Part of a small language model's weights: 13 layers.
Each number is 128 + 32 x the weight over its row's rms, rounded and kept within 0 to 255. Layers, rows and columns count from 0. Numbers have three digits each. The size before them is the row's rms in percent of the matrix's.

# layer 5 attention output (transposed), 448x448, rms 0.0975, rows 102-127, columns 336-447
089:130136161138158116149047132115113122115083155124162110187079133141098169133150190108087118098139119142102152140059110196137142112137157136150128145175097107119114147097134108118131118163144105141113096095145094130139159109130127129108139158169057108061122159156129065112113179090078045139097135130104158120083135086107153072120076116128
091:152109135153107116150176137134097130084173153145152078123109182142121120114156180119073140126126126160148061146177116140129108088126079089114162093094155148127097098126114110065084148141110113140106160165101126141152129165092066119110091092147151175159178070136123157154121105162079097116083208170188147140060109166078168138129133113071
092:087155114106107119180120158155090160102161059151104163130075077112142124095152139150166102094137122087152127127137107095134111092118091077139100180160100068128175112074152176151155052159123112115144146141144116162158132071073218137184193153133107157157082102110108150124109099157091126101061104131197099159096112171092135151118133085161
091:111091124095124039096145129147126127102146135098171097129096159180120159117123108156201129120147168133137098114196156145177077166112068128121100125169130092164102132139155134107144071122151109138168136119159141166150119054144199172156086138118114146166154173115165125148187113169154192125176091139205138154132090106105098161175134094128
087:114141215114127057072122149132149126111101185092177166089121164161144111101095127183092104130148126096098151151156073127148138151100087075154107075218089155141175101155115139097086118122144132177079140169159106190126086158112151119154124141120195071110147151174100127139106107184145146085117116093128116140180059106124099130095077119113
085:128125158087113119142150131129084131140108082151105092140131123203130168161127106083110159110155168125117137154160129109171109124109129122154099100070140149119074119104123069175086202132132135093161126142114118145161143107145096136148045107095203106169169107148119132097129134110180082113104115122068123159185128118105147138115116173114
093:168152098176075107184115223140138143138143124067144088100136161149112122122117103098101151111185137115127145169165158091092181165154121161142125125125136147121172177122095177148179088119139155191207164090080152103149092137170111089170150172134113173168141138150099072061106160115178108117110165142153119143098137144158108127129129133106
090:185145109150151137140075135146115113112141076112177159123096125052125060099167133147128135175164122142112122144130075136155131109095086094105113118170165154111194121098146132143068099208173074067114125175172090173099218182152158150157120083064136093122167130148066166118132131153131129172086091128144117121186090142159081173083107144100
093:133113172139130191155154095091120121180141140096103108141097090160174133173128148159117063050131075127162046148120096146039113136138121182217130073129176108133168134085159179115150117157154121099162164160096163166151146100188138123150134137202098120134152094121135149073153114133149134152176152118173162106060092160058153126117107092122
083:113150141149099121125152111180084177076178096157131097107110127056156131135137200166136122071096104188074113105124138145105127116072152172108146114062161109143145093070058203100173070170116120117134116180124124117102130157087088131126123091066117085100114143090133187109145139145081113144164114111158103234126171108139147124162141156087
090:125101123154119118145157121102151102129152117130111105139132155124158172135084105154151218120107106143192132177146104147096141103095082174058126139136149153145084129090083154139156124176191110148125174127115092109212063123172123107151131129100111194134125097096112097152124075131119153104085091131067156161181112164110139110168115118103
084:188168066169142158082156130082104090161078087116119147130080102169163118173126134121079126111119170146093164113107132110120105123111117105175126112138159138104069117074107145135160164108119105122131103095091136119130122098111160139194120113119106169071143080145093145133140209108135158124116136140099123112102188111073173074134183139151
085:099163096096197155108113123167176177166128139164136128089147140105087121130063127161149188186178206095096082135155069122173145114088115150150188134146171109128122154124125160126088141101091169160149150147116096099132122146187124113096088121141146154121146136103113116124066123135176159172148153084103074157125143127121131169099109175140
087:103138125137156146100086146152118068099102151216187163160116161144095126090171143088193116137134134089127112132140098120131156144138196130150139110169084140103087104086121168126159138169100092137108068133063185136134138177049113137075108084158163152138094142171157089105158125129087115130166142143133106212177126157161114148137170094155
089:133184140195107175141170108164143112158111172126124105112135067090105085107137185104142070162165148118111113106112066173150099165164153115184155163148102146109149150133149091128123156088070192169138140116119101117159149084101092084187085116101165155092174076128123152141164112165177170113147134155078078133084121165164129104115097164109
098:091093104126106169081105131122104121076137064187146095227170180102108165114119187138073108134103135135116125187110108111142112116112157081163188119098132096164145191112126119095067111184126121057124138137168182177142157213125150119103151141145162108114051156141123128114108183184121125113158173112085137163147116128121100136134124149136
099:099211133116099126138107159139139127127146178109122114152134139167110112162134117151150096128154105114099128136086158149140081148132157137095115149114110045073154142138117122134122116179108147061092121122144121186131075108138135114116208078108176073073066114124204165133139144090139166152146076132147149136088124143193144152075121114110
089:142090038130151095079115133133106060132197148200131078106165121120129079119137103159117178158138132068081041103100151106159113160184158112101095122170098129131132145168129143085113090110150140144092099150117148108109110125119220144129118118138149130182098177114099125114082117159196145133147171095104097140167104126159075188105129185187
083:085151148164185130101133179083219130136132135112191120171158094136160099162123093074122134110121098101138160104146147118149200158145123102177106132127109096114137187108115130127166111113173120072112109089129094096105122136153183188078099098155154148116070170101179048150112122149091123132124116177090113110136112121150042108180085126092
087:193134174187159089103188110168141081102113145148092109109157163094134115129194146120122070097149150082110125063101163175108124158150201156138159057107167103146106134145152159095062085164136094107126099159120115102102223108112141155104098068135108114118112152086075072096139064131122149079137097088135149114123129126134124124109066137106
092:121170115100153149141100149123108147151095117144150102168138116194139170129149152105150143131140083129140223127122126106136135131124093160149136160134175099089160153156117137140073164098153125066104179121166056156166100185089117128172142167098118113108107116146146100124112123105140156175078110151149106097160167097180083103093141101124
094:129157131170150157131172130095133157111125161102102132133075110155135087146118132162174083160129132084091076073107126156160097154071132137103105143092091126107111121122113099136139128123094116075185108091098090095164187054099133139126163147216150118103148098119207064138138154116070139113138156162141143049105149126087113107126140096110
099:165114134151147194101151167084114093108110174096109129169158130111133078127169156122203087169105160144075147099173148082130096159098151133113121149112088136128172167126197069127081162131108175094145088078153117096061180101066120125013132163153159122096151141080140188110161193148099159101141127158105128086117116077104143105109110148172
094:092109113141143118113145169098097121153166109128078115138153097176110125133128041142146082132114109170153134105085178093072032127153131117179149130098147106109153101155120147182140163154121088158074164136143126103150109160155116130146167127093195111137140129102051156192109108155131161213102156157146161207089154154150096150150069162123
087:128082129167151103141113122143158149168145098099145134088055179122151099122145138129089113093117141153172157124100159100076051128163098131062083096124170074102160131125091097151110095113170084123126147116123137116081192105083194114138099132151095137131150068175139183130142127135118140096110115154127131100137110176129194134136078208089
087:128128097179111107129159121109104150089156116151134146141168109088084108147092114125127172131082129129123168131108128180113120126115098127110154156130161087111173137171178143114120117183070048185184141137125139125104132157146137157091166149233145113111124195123124099132152055060111162211074134083131119127132114105105114105123086114126
# layer 5 attention value, 448x448, rms 0.0973, rows 103-127, columns 336-447
088:139151101082121112116108138166168113113055109128074148121120071152090192135111123103211140136096199061112125103077134133148120119087136162120068124094140175107086182225165137150143153119156075081145114116143183132089102111150125156173171131082132082118108123117159119118130156089140111139182133092102097105137137160103157165120139166162
091:111082118071111138132125109069160086123131098069141063126133095138009127156128115109096134176064137207123089139127163143157132150108123140106119045095134113135138118136114116146070157149155104114140100094087164173137102122114061093098160102119087119074191150146143123086142127154135133200125140116106133117216100069167088104147124128125
094:096165110097109123131169160142163121124140142098112161135062108152151134146157151133080114097106075171091119169069140066069168126124169157110155170137113160131166131177136139212114169105110184151111158082115130107139098152107116099150149136107192143086116103067161134111118126112117107127112151091148117100124164142162125084132101150169
091:199094074149113157166080121140091101119159093168067128117114112125165156137114116076156109107126129159135106070081154178169101092161102118076128153057111129132137140189123084183138121064037102126157178133094090076110094151138124076072114132133081188171078105099110112092116165176084067176111170132115127168176201134153119153150107134135
094:114120116209102109116129137156154103155143089072132120125097128085133109144157098139131124130101092130159123124071110127119152135137163132119062148192093121146116099123114153048156092102107139194137096109132116093067154105118174155130128117180163141140159166148114130146106169136087100093135172105153135110078177131179112138116143176145
092:159101175105210092084113114152106111110109138138095163147148088114160161177152119129204178174129154132136140124119117109111168129084168080104147130116133119099181103192159089076090120123148101151029145095159106174104147149087110132129121167097171053112121145101122143146119084115107107162127090116149141115125115093155111134076149147091
097:079096171116086096144158128146136107137147133232125074084163097123110148121089151116080138141124093140153100122098156143154090116164145151121162170084100115141084178159111097115189159119138089170146188108121114101143093109114125092145099212213095140102080150098180117101145139152135117126141152111115102166165150132114121120119118130175
092:123142070122128065157134156100109159051110148160141158120181149106068135117163128102144102119125129136134136158155157092123122150075122130102092159187159127110124124131136165158130095151112146159123113136133133136130100118129114117083130147068136133156119156144136091138135128117104085173095107154078120107131140079117161078126125151160
091:112150081079107199157109132100191072159102180171085115170126122165081108145142093149161164167120192128173123174163119099104150204138119128118135110145159125142100163166088104130065188139140125173102195066114141136108159127166117121124126120187108158071132134213145144152164111136179148127071156095158155108180089165124114156134130116133
093:112139130087128165141144095112159130128147153098106205103103160125099109111091112107122121128093112113113079153131141131160110097115109091184148128146115097109152144160096173139142072125099133152119088153118144132065138173115059100163100119181093086075132130151109179045152143120127153149157159156119109108008109124129140122092098125165
096:086110221155102141151160087193178133102091123101139135119122149088095134128128136156142118152163096106181107169146120136103121130129106117114148112119115107144143137142135192100095066146168091165129087159131102120116078173087061135074083129169152060118140111081117110156160096104093098054154084095106142158121166097143137165139132106106
086:131084128119059116128160158048137123127102193091119118125100113127162128128125058086099166095151084154161175117111174150111103138132132072126077141145064162146117093130138138122142119152183155107116107146140111152137107130104139197160121100169136117116154182199158170133116147062130133099125108163154159117162172157113100101080111074111
096:115143138126122201175161119107128172091170088161085114172167102165179111110120124113108171126089117127069083117103157154164081129089149153143097165108143066130110150141121084042161170079142145100153111084164046083147108133158149146170159142164066122108142102121130128135175137168111086181137151149076173107135162112109095115144072092099
094:140090058105164096091099149146134161168101058096106127150119163173160155143063146187145130088116097165171094153136200135133133134096113105099116091169160145193175115131076129125133056132164076124121077139126144146077073112119208178083131127111145081134101154132139119158102099124079117138126158121147148160129127103171087157124113102143
096:082188169140141113088186172159160139118164152073127148125098123089128122122101097061156169122118153139141105100102151152160114126129172117151081127098143097145110115104131131130146104122133073130150070120080127104095172131118101192127147112066073138131199120115173129126139106103138135139153098160159135125215128091152119127161115145131
101:141083139135144154085093132106125138134128107111136102108126163085232172179125148140177165134159123126177110126142118082152137109134104135157105102149149202117119134121111121168114131077095103180190124092134150145130175132093122153142096151128095173105161174104107127118150074161054121099139144148153156124140118136115140083138159176054
093:086116187053134172156122166148150154120106121076175103141105107151173142143084154075102209064127158162122173126144116133144086109106138079145126127098186130070128083099119075107152117117088119147117146134137132123112174133071099155144138153104195146149146183235122139120209165151130087083095107112107141093152123133122123115167122100116
091:154114160109078172181106129157106199159156137103105178168143140122106088156156149128133126171144141146120089181097113139077088148085061189136154159153125136119145048068163140184165103131068160176190177171164191148149111123141124093190182142141097147102106141153143144103133067104134121192118119096127147162100102091140150141085124148167
091:071143088124103096123102143074173063116152142118160094150103117178180152078078109132110173090143133147101151130120141102149105177177122132064056166105122154108142147070102110118151088121174166134196188134097119102093130124182159104178137131112119135114116088190148141166140118121110091170078138169217125135102130105104140126123159124145
097:139091140159150118136167128095181156119147110100125139128162136103131147085091104168054191105158089111142102165127175146156117138143165125134099114156056115146107104127127089068098129087108134185121137101100203178118137120159163143101128134119105119158070142064065102165076148160152109106134142093079157131152135126081156132123081206138
098:152140142101144141158136114135158168150122129104137116102125144085112145146150147169152158161089152168135120167115087122106106111165099211141109107188100138102110154103095143096119128148166127124109101133101189139158095096184148126112117051099126130097072136096152179148137141136152130042080090073128124151063117105098131121158164120127
104:122137114094150048182187116206164140154119138156151115104105116144098069135121209147065190137176109142207170107099097089116130136117149142145164160150163139135170112120135080131142170124137117128104122115141147190145149146168191176162113110126077150112129081136199147192134100097183113146150130110147126171123146163149133126152142131107
096:172126136102139189104135116128170081128106094158139132097109126099116100163155192123072167123173159133071149169178068141134158132121131136106117151173121113160190146086121134148123146053079114162145138094120074136121103136165145065148082134166065122163119121134141108091115144119167085018071174146155096116168129123120158154123091088105
095:159097143113116075084100122145180117100093091107108128102154071093101149142107152123119119152178103114184087151133064200175202100076086130097159080099149148143150093108146183135131133132085106178105107231148160163146140123069052122108082103150111129078131110085155092132134139151158113125168180143123140118139132146129084120114156155161
096:154149133094124108110097170068156157184140163150090132125131129152162132089156195110123061152163141154144163120140138113073111185110126062167123114176091195109119121125086145130122121167126165092145099132126137145165171158114098097209129172080080160090145117142194119157100120136119105090129110158181074138100123111104155142155099104092
# layer 5 attention query, 448x448, rms 0.105, rows 128-164, columns 336-447
094:168112078140085109106142119064145148124116186106175142194098156148107111154109096111127118172129137167157119099163119080088147194196104127182102147195129123141109156109133175122140101170170124182118171093162112127131157147154094163130148164101134093111053121086141181089125150114076188155117115124154177120116136192100126110155122129098
093:120133150131195088121125109106127162103141119126108154175087125106169171126164157148133100138134155136154132102147146115140055078072162079144110060130114133121142136135107153143114201188127180114162004124115119091130122115161103122067141180115093091135094176128121148095120171119146128152150170172128135127126098120160225153130098104147
086:102106109142127098118183068093178132080110160066146099125113113153095117101112108124151157085108107097144180123128105162088186139117115113104118089155118066120118131190180108123149130171126130117068169183125159104204194130087145065067105099146125148133151147186137183130115117100105116121145116106099144149180137148150160152168187081125
086:108132089104114190157109159121131110180160159128109145132111178136097174124084092111084154122100101169094116087181131140155108143135154160122134127116129086133111169187099146158133153096081166143158120085102102128147120143135133199104174147089139088129141101143069145163135110099151113146118131224149115130151154173125131137099187079165
094:117068093125110159108083146163089158129127179111176085138141093155191115087198128118086123068147132149140100134177075095110142121112112122124118164125088091135127117172130049123105102222180102074093125053128141119172129164180175158140162112158122071161119110149131113066112137121178163126177148173137098152132081127102126109115134152087
090:107081133132095172139158148092124115116156076179096116110120160077165132126117080134142078127118110146103118096095106099122119067124136091032104120094204131161108094146094124220109140076196081115094092093109077160153132125121163116112143125092118157060120089065125146140116143186117185165179151139128050109115096107146156072091074117147
084:179079149134099156172115128146161139090168168127118130172157152159151095129194150131189130152137128108137125195160129149174137146085119108163134159105109119146154107102119137130111125113135142113129180125163144146135155104111121112146142078114146121138145199117137129129192139132105173083155129115069111110087120144162111177121138039070
084:075091073080108149111183131147106195088159075104097128129073119099139087181153125173143143153147097105112091082072114158131090164163147145154097070159108062115218099118112119156160086195114082099113106114133169097149136137125180110117136155180134127110125173169117090177149176144104112123127092125117114142134116148121123138123125157190
094:040067086084135173151140088090136120141136145149131142105134082139116145162136107140064107170083150136168120137214173160129102099144068110143086136156094185143154124109094177142162138171087153077143077102136169090104130125152152146116113119118117130142085106134147107148128114113112158086101107180080132139099127118142151145175178150099
092:132155115188124069162115133099121087108118179125178117097114113121167052069150104157053102201103151094134091166076073133136145145182096162112111200106069116150078133091113126109145100096158128148081150081096186155119164152141137143125133130123132148074225141191070096185140081123114127082099148072144165100145133147117107108120140177115
095:141105105128104096126126103115158181122093136137180155131125152071094122062110173118077136160169134090136150159137130145117074158070102093121142141138124142078118145126168150118080162139139121126145156151089139142087129163129165138108169173071139126114165158222142198149117078110158106175103171133118122179149165159091101087093142116182
092:157158115129101178139150126095127166135140153111160073166095162146099147118227120094127084090193125092088111115095080143177127114100092180076171098154058131111133148101148149089155145138086199156117170173068144171118150141103127125148102121098147115132104064069139130071171154186130161143129155158101127120191156154132098174150191111092
086:105144125090127146137214200094118127154115145106144091136124130102086122134119074131123125143094095097098116141046194137160077081135151161132178168159095140163119131125092155130162082099150129095121056156150178092135115097164146106112155093130093146157086154146120061134176107106125120126128125118106147172132124134160114092107120135107
094:109097073085121130113080101152054156150136124126194134173095107119085167114152099157155133157137119132103113121137126111107047120074076067149141090123149108090152182117129128113123079165113104123136090114164173124164065131159066161133111185145161110112128093136099168112111119155059135165128181127105154100114107143081110148150123169105
091:129092161177166111123135161104118089070122165114095119065131089149130090154106135098189080150151075150102129130123143136129079109117175168212082127146134144148154186137164111080144103109127134125163192121159144109181131086164121113133149141191105065132162146196101188108137152185062102124106131098136139121127162092097130138092117081064
090:181119122111149160077085149195126067170163151124142176139121163160184124162119147163096132085100124141150125162183127129147166177117149165135096137186125185056098095168145135151097141186128183145145113173131138194134211056114161199121161180150086111172116153169134153152085112140107167161122148146145098104103093133145160095085106153094
095:073133132150129131121133083193135093166124145099105162135139079153099126090168158185152058142079098143178113160099145118134137138117146168140067101161137139068078102138131160170039091147041105158138184121141142116094155147101140153129106093108124119108106097122094165092108139130129165163137070115148150156146095088187142107070075132128
089:108161142143189111120092119067082129140096132111154167159182152162183104131155168121134196172120105120177133155169122224152154071127073146118107166117128095066093084125121111105169195125096127117165140133114097130142152201143118112142093151126101078102128085068130111051109143123078092156132116183124132120142072148149107117111122100102
091:132123151087159127151173138102103114124152118140128113166116136126123131115139135124196140131109177077148180158081101122124140142170152142121142151098122161125136169127100117076114114121177128116154165136085102125142126149085116150131174126082133198144084152113083094144033063144149130126138095168129132138118120096168154076130161131095
094:157127163144053100102163093190139123114128158155196128189133055109147141118122069101131136142081149108156113097116113073159180115113135116079126165126077130120228153148179104187084130088106050133092121137148118073168142119119116109104062155153123110103099128079155108166097130115103101144122083124088098147102139137166131104178121157196
091:157120121077157092124159122098159089115151183178128131093164132144051087067122191097130119125129120124158095109148160125099130162191148165137098063114118136146121132120109106186174125117175163167115121174113109108170094125110128095079189064143141189182167080054156190170095082123146118130129130168130092105165154134112102099155114125161
088:135166167169110128159116096085180127081168070133134105165118119126151101152062149137104105142121079130097149155143107125126105128141141129103121089125146102153176141125160137167134076126072109217087187133167094158067125156130145090136130135070142138104072159092079061150193112093136085104119123079102144149154159139145135109115086103130
092:142126135165063094075126120143179130176097119124103148121171109150106179097154108162168165126164093140101121141199088187159138127108143139200162086095087147143075142147083193128154154110141081148098157104107083142157151064149092096131143140090131075135160196182175134119102099218097143102132092127089136123112110164055158120070113114140
097:111166176120110172110117128119109226129078093052157087109071062105096150153073061131154120122147119131157121110148175158103094069131182147119141112137147123104193144159079111143146169107180135135089086150103149094118188090086070073091145156136101180117106123093160141128047148151153140128082144139137143165065170069138094054143104178106
087:202140135104135081113141069099171191066124146081112109123094090099110078206119167126121136170103121164078191087119119150122124133150131100092154123097131136115074120132153150139133185142143172148088108104168142121198141076140106158147100138127112141110141114122129129141177165161163120161129125137131136146132100089104115092121176128068
086:164106141080140148132172113065136117161058089138062115150137140136088105145163117144136102063238124094166123123083121122176131086100083135144128162125147111096158070103128127107115161132146079146088160157109140155101121143123088105093104221118134140145168132126165139154101138118133205152092119104135135101110131111162152147168114056147
092:172119138125128170111172159164159117156129177181133116101164093183149090142154140154144147144174170169101128115151080144089165165151099081138132108131156133093117165125106107158144152110128152137091094106092145131109162073130150040117161104112158146153135126080135173174098095178097089159166053115127112137112127135152100134155118108128
091:133099100096178134190094089136106097100077116172064126121123127096112158132128130142124144147125125125092109157118114082156196096109180114172176116118202144191124106085097138154122127161145169168101131123117128135075128121149122068144095137142115043107210122084148094184172087069171131148134111097200164164094168174086151079106079129127
092:063120097153108121151110190171174145137101137116124103106165137165121155160168090093092134138184143101088100164104125161109191112080087067164140156130124136180110146156110123134115105116110067141097124140110132120132133146072164118154110155044150143106188157126112114109154184120137133228163156112121119078084116150161098149122089118115
087:140140146098134137100190141101100150137145154142163105140136107133113077146126121202114168135111137151148120143123156104057136204150149203149152138130102168151078191167066160126181131141145124086145155104149154094179098121107134125075073115101107181086086164119093147110155128167114116087129122088047157159121114087193158117144107090147
090:111189111119106122159178117069078197087171065145144110164070146094095140114077116094110142104139054136102104142103119165192142132114118140132185109119140095127109164136078136141146162102120144122155164091144123167095101119095141141115176081130108071089062099104119171114098087098118138147152124124155188152146132126181105141093110124124
089:145162122097123067142114104133085150140121144066151137124206111134126116114104165174072067116147126100178141076132102108132130114179165163137075103138172129126144112135109170170068120120157130085123136108160151140167150143123112128175100133134157145176127085146086181118070113069139150141120110138193147097090070131111144122118104085131
092:163137131122084112190157061140114126162170138125110129157189119122163098095212158131157150147144139105132162104100118120121107161155146111158111168167128122104075145099148158130162106105148175058177136169095166155091138093172124110139147066127096141133103117050081131094114138100162124139121134175096173161073106113141142131140072115102
089:150118158117074143141103156126087126120109113183099139110122107149116111129118090110160144120120127119144110146160160132094129155105170103138080152131167126100101176142142165103088170200152114179101083127122122132110127140121094084063152126112125112096127123154090137180122129108070119189113128113121170164062139116164161147139108131136
085:127105180147138150120132127083111108097125128095112146127139148097087130105127110152136173121103144166134112132152131100133126126167122090127147140102105031061085129128121058141109175070130087158183101132158092102124166167149115173145107128143163126157097133165133076105059102090123109089116153163080137120139102114100133120083098106137
088:125128162168132130126128120097129117109168147134141081149104083120084127099117112090127098137168143149162090117182096163116118117096118129116176055116101127116122063157143103079105176137159079095116113140204099117131069158118125133117154116181111118134167168223169073053154117157123182100124102098151116065106134061140156095147158168135
090:118095140080142140065066102107148137153148170172154146121139152126086178139138130186158110121147138144080096077148126151157180146105147101127109111138091084126119122142110104121113133136130194072088116174089138125147122082147163127114138118136136143107145106054128081126132189181149088137152115140216158136114146122183133080086143110157
# layer 5 attention key, 448x448, rms 0.0973, rows 128-164, columns 336-447
097:111131168118110073117097166132121129093078193127150119095186117086070099141169123121139146116117090105126092058146097118095133117112130127181129098121053110144155151159036134133125152161134127096101093057099054116138199111095146128138136114100124098077128084139092128124087166122112133104165116125157086163108142130133167138196127125153
099:162136127118130123107158159171144169136139141175095115143107132163189127136165125093095066081179118144141145146107128167158149125192131153120037109128107114109048135196105084153104116148139151116105113133126059068146150128134163073078166119145148132162146103098145158175110163056128111123138168172124075168167179098103143184107179220132
092:162081076156126114152197117084166105125142123094133120064163117174169102132159152092134135157126101073110161113194108111127147170160168121161161098130140109130141116099146089117154194091161133160124168108134147165127134142120121118103143121098129136135149168065166130075150142075144095091160145107068144109179142115125204113122143153141
092:166165114101123122097139117163143205146124193102156089106106114123125077136137105106131181123129124175074118146136176137157147142150186109111131112076097136120137143123131135117093072117125113182170165114132110125151140131128178143117082149117118152095161124164150119126153144089193117149166074102113106099156157183067159080157101109126
094:137089166152203146136096115140129153119191107131174152132124143138154127146122132176152107085147109170174106097117114140143127130096214106169182160169125142120119168101136138218116140110120163080128107099154151094075144125141109107111104147130138108143088066126113157128110066141129190109077111106080171165188121160198142164134165065179
100:176118098133102157096077149143143104102149121128083183115082110206167114094120140156160114147071199167221087129179113112107094146090107114159134119114189140130095124071139140169080132163159134106124119146186175104096132063168149131105071131114156131158107141128129085098104106107114111119133101177096145166189092140125148111142122094112
091:132178111181162144078102096056184111147133050135116166123152134146152178138092078154107103106119084051106108077207150137141127122157144154117158121101151159139112165125118171142105121102080083135133151113130171149106145115081167099098156140175168178128082133164143092187135143138104146109090115090170151148041151077153125056141155156108
095:066089100218166158138109097138069164144157159108139141151076135113096112113113176114188162151083095163139098121150138171102098152180100152107087184141153125105096138141200147161080164110120124140115143157095103128114174163066109111123128092103109124052110118112140158127149118173157147139115202179148171160100159164132079122159087068144
093:138119147137125153058116131068112123117123139109145048111159164140157138207133076146058160161123088122105181117132191133084135125104130155126129135112155140129139150135156146181096179116143099137150144073205113146118113098130114167123091119149118122133153161136199135116115111138147137132139159141096107126163177131092190085108146119157
097:139093102141105135119180173202197113124128088148194130129118107171089157128137153155152110142116137118090115131081138118169114063101069090124096066131120167129127118127136126126133137048151136117180122152091164087126067129092155111153103113138129073124089150156222108167174120110145127146084098089092119120119155142115131089112119125124
100:186149145081135135130137146123155143130130115111115109095118179127176155158084097063118106093163154143135151167098148178122173172153159092159159103155177103167097068072170166113150179132141143154136158141145120104136146168176148148111119123126100107156105183164191101114124182084091153133119148122080139144132112154150132149064107205136
092:116164166185134129154153117139072149051112154096093104164150126129165121109110131110173104111079081078161180059158090139152120079147184136191131106113140122143116139085125192157095131177076133086113171133099154172112152105150158161144113145179164121123159123186110120174124195148167163138172101080132102142082157144160104120113148101142
093:150163132118195103117137115182158108156087129110178137149122116057066111140146149143168108140086153092164097115145126087132141178186101097098109153034101103131155128113153106150089180094070139156135100089071104130151173122146157102086102081181196161131111122116166150108171157108134126171116141108168116066151126105082097059152061094112
099:079124101174133112128148103126066167162063193131117140130138119098099143147094115114156119090124160105131149120083094156171131157107102140145042084146056107102160166165153114092114161153141108172083075136097181152155134102100158054124084155076128125124124125144082114094120108140086176217136136148147123095165160130134178143128143137146
098:103044100140118141188082146146198112110157132134089108171147152124067064164169105117113128154209191122110121083156110126141104153061096137111165119175083124119205114079091120161079137188174121125115144110177148138107160116095182125170127120092146143110203126143105156138138115173153096072111141106110133120151135098126087195073142175155
091:143184137145109135193154153167128118084099145128149142129075199097140076092182140128115130137159101096082093161150103074209105049145141117099138125190097177136130107074184115160063118114133160137121140153125120084120173077045099137145126102132087123048130173088144140150153086150076156100103116170112148116133142113194048152065158158103
100:149121120130116127135132081166139137131151169143156181098081124074081154138100134122138177126076122119084092112171115057171158125141160136124090174147119132116140083116141133153219154105157173148138115122178097147090140075185142104163165130147117095108159184134111105094126163074140077085120075057162162143127136113160184132157164071111
099:148132189104191157147136131126129147115169100093150130100084109116212133155155123084145101089113149122126134075051153143137087112122062183109163169132118079120097157171103126126121108145162104132135117101120169103176144082139119143130116174117103126111069114105104198153124104172083125112143098099128114119052129174107106180154099148161
099:218102103158134109116055100176105137168097131156144083086188172151151133159174077098115200125109124106123169106102186070140122130169091148166130144119107096126156146133124152136144125171153141135137103115123036158103129182160076120125173066169150165157121141090174163101125091101185138119166088112170096100161115139108109093110077151127
097:092161159128096086130098086161160104151188172061122121116143079166166123124149101160140160114051100165121108171099126122160138118150153128132099132092100148187068145201132120125123071105159125145123123116145091148080135166163121192131145167111086092172112154128100102128123153139103141121082152125070130170126146156172103104118152100157
093:110109120162104152114164115133082159043098110084104165133172156130132133065125084149106122091137136111154185117148140120126121167090175103165165136089185172133083148157180122142158146158127115153147087128126147097032160160140074152133113029151104145114101142058093111130105101114074146097137122129132158115048189162164171127097149110103
096:122135089120143129117123163122164150164139118109095029095139157125064115156071141093181090143189130074182159098089133128138110104123168154127175108124112134157207154099174166125090168124109136144160170110134121142078104158110142184138214106150132107109097138122114132134162088123161151085086100098122135143144020124197120156087070181112
092:137105177075106160120191098129102152150103158151152096156112166103109133165125097101155141079154140095093159094135135092085083106194131147052143096148137126156101149134125117160136180125122143103107088131090164095189176152113110108158162100166168153116128149132099140132137176102146128128141130044098141124129149122165214164103092136227
105:138113124124129154136170175160114105127128132152150084186166125160131109122119169123139097127149126165134136166111102077157063094149145107110115155156127121098130089136081070137136128080093119130135130132162117146124079162182137084105140136155171157129131151073123147181125121134129147131178072166094094135165044091143189130148082039155
093:134102140144097100085117072127110118115159064212168110168076109149120089078121125100138104174118237115122166145091132127086095134138145123131135122135146098122181069120144170128117120117120164083083120117103103108129127113119144111141141157173068093039134125152130132092093186136095112072129123157185102146105048109149159114153120164110
090:100141084074123156134197099091143112121132179095132141145103142100149121066167084199126160127101049102114105117134146172191122119185130136164129119148119082183061089155137138113104121165138159151083154145166156098118131140128157100128142140090150116109098162058105105135072077150127149163101103113112128130097117138090131164140136096083
098:100135123140078141133208119094103137097116154119106153078151146166162077085075078149146122129084155099111131131111104094111178149169135122117123128129099170160127130103102078190152137203057090118119104130140112104155140101117102153129109141106152133156082124144069141120131148139176167132179122121132115066160126110091154133204127122148
096:144115157066119199097139138099133088170106104224121142158097122112090118159171134160092102086121188104160152162160115037153180166079112131137183137102087120124157082138132080101120193176137102143088142133140132075099163127129183146115129159136088198083102121153139112095118174105136095148121143151095152117105176107107118084158165217117
099:113144126059162175113111103172122152175125125090151178125139063119088117135146133171112122139084158096167142131111089094119107043148175049100117124076118114112156147176126127143117086142142076077115175140160128146095129110197126130071121131157168155099126091141066126086118142127176149156117172149092112166161164088124093089110130140095
090:182112135148164087165152108133126128117073136105024090161156160122122098174131065125117154186153153072081122114137101113142086168076141174147120146127168103126158120184074175165126129084082124092139105108140100162149106139176151121135096107081083132081112151085098109077130137148121105133139172124085051171132069098122116198126079075040
098:139170104165141101070133117121161153102148129085070108150162124164141102078097127172143127198127173150091167104113132135111096101131127126157149198076102171119117146092218117133139133142128134114163146095156113095150094121126129129142118130111144118118157121144165150100102113133107149104104124105131096143208133197100167128212044112199
095:047190089096138126118128136167085099070084113119127114123196148123086158163156168140113178102116168131156110105191155084147084066149130102124101118114083113101163080107108111191149195146090145134144060166069129141138119144110170138154116148105126132092167108105118123082083132097106142084161106156148141094125068115048150201133125131158
098:139086175133154121086227096129100173080140141126101153132108189153076160140156208173176165087130136103127131110140139112220182170084158141082152099127087153149124150185100104072100097165084155106134132151120183137111173152152170166116054079146155113176156224110121160067146162128127113105165120137137186076091135140121125178125160138118
090:109067134166182107141134127105112143150138128149137135135163098158116113119152125148113127147145165100112132119098129150158118137132080123214130121100093097172113174122061088157074125062137080140107150122164153146109136142122236158137118212137145121108115159176106116139091103102117153133144106138070078132155142077126123133157111110131
092:129155154084099152170087123181100110119122141152142167143096086135188137104123115118074094148139121101121109116093166122125124117134118151116125135081116155106105179082104115152127074184178135147165141145086135129180123166097095116137152096048147098102147083089173120148098075095147079099067130102059102131093093141142094091148165123149
095:055117125147100152107098126117145114151156166155117140123135114106114098131160175158120152151093153196132148129131113084107110131149112099088162118114172150114137164143145083171131117036165109109074098107160123097090146064018156133121083118146131153092130159148149152152114131150132128077146043128155124109151067156124104093101127142172
098:153167157069104153161136130101096110126112163102083095123112218158112129118198108140175181094123122166140171098143117128103156153171156115164090148139145153141078197156111150106113178152101164167126057138105084105141165121095112097101121062147082134144122141074201115104175130168155152157194106068136132097139192051108145146193204100084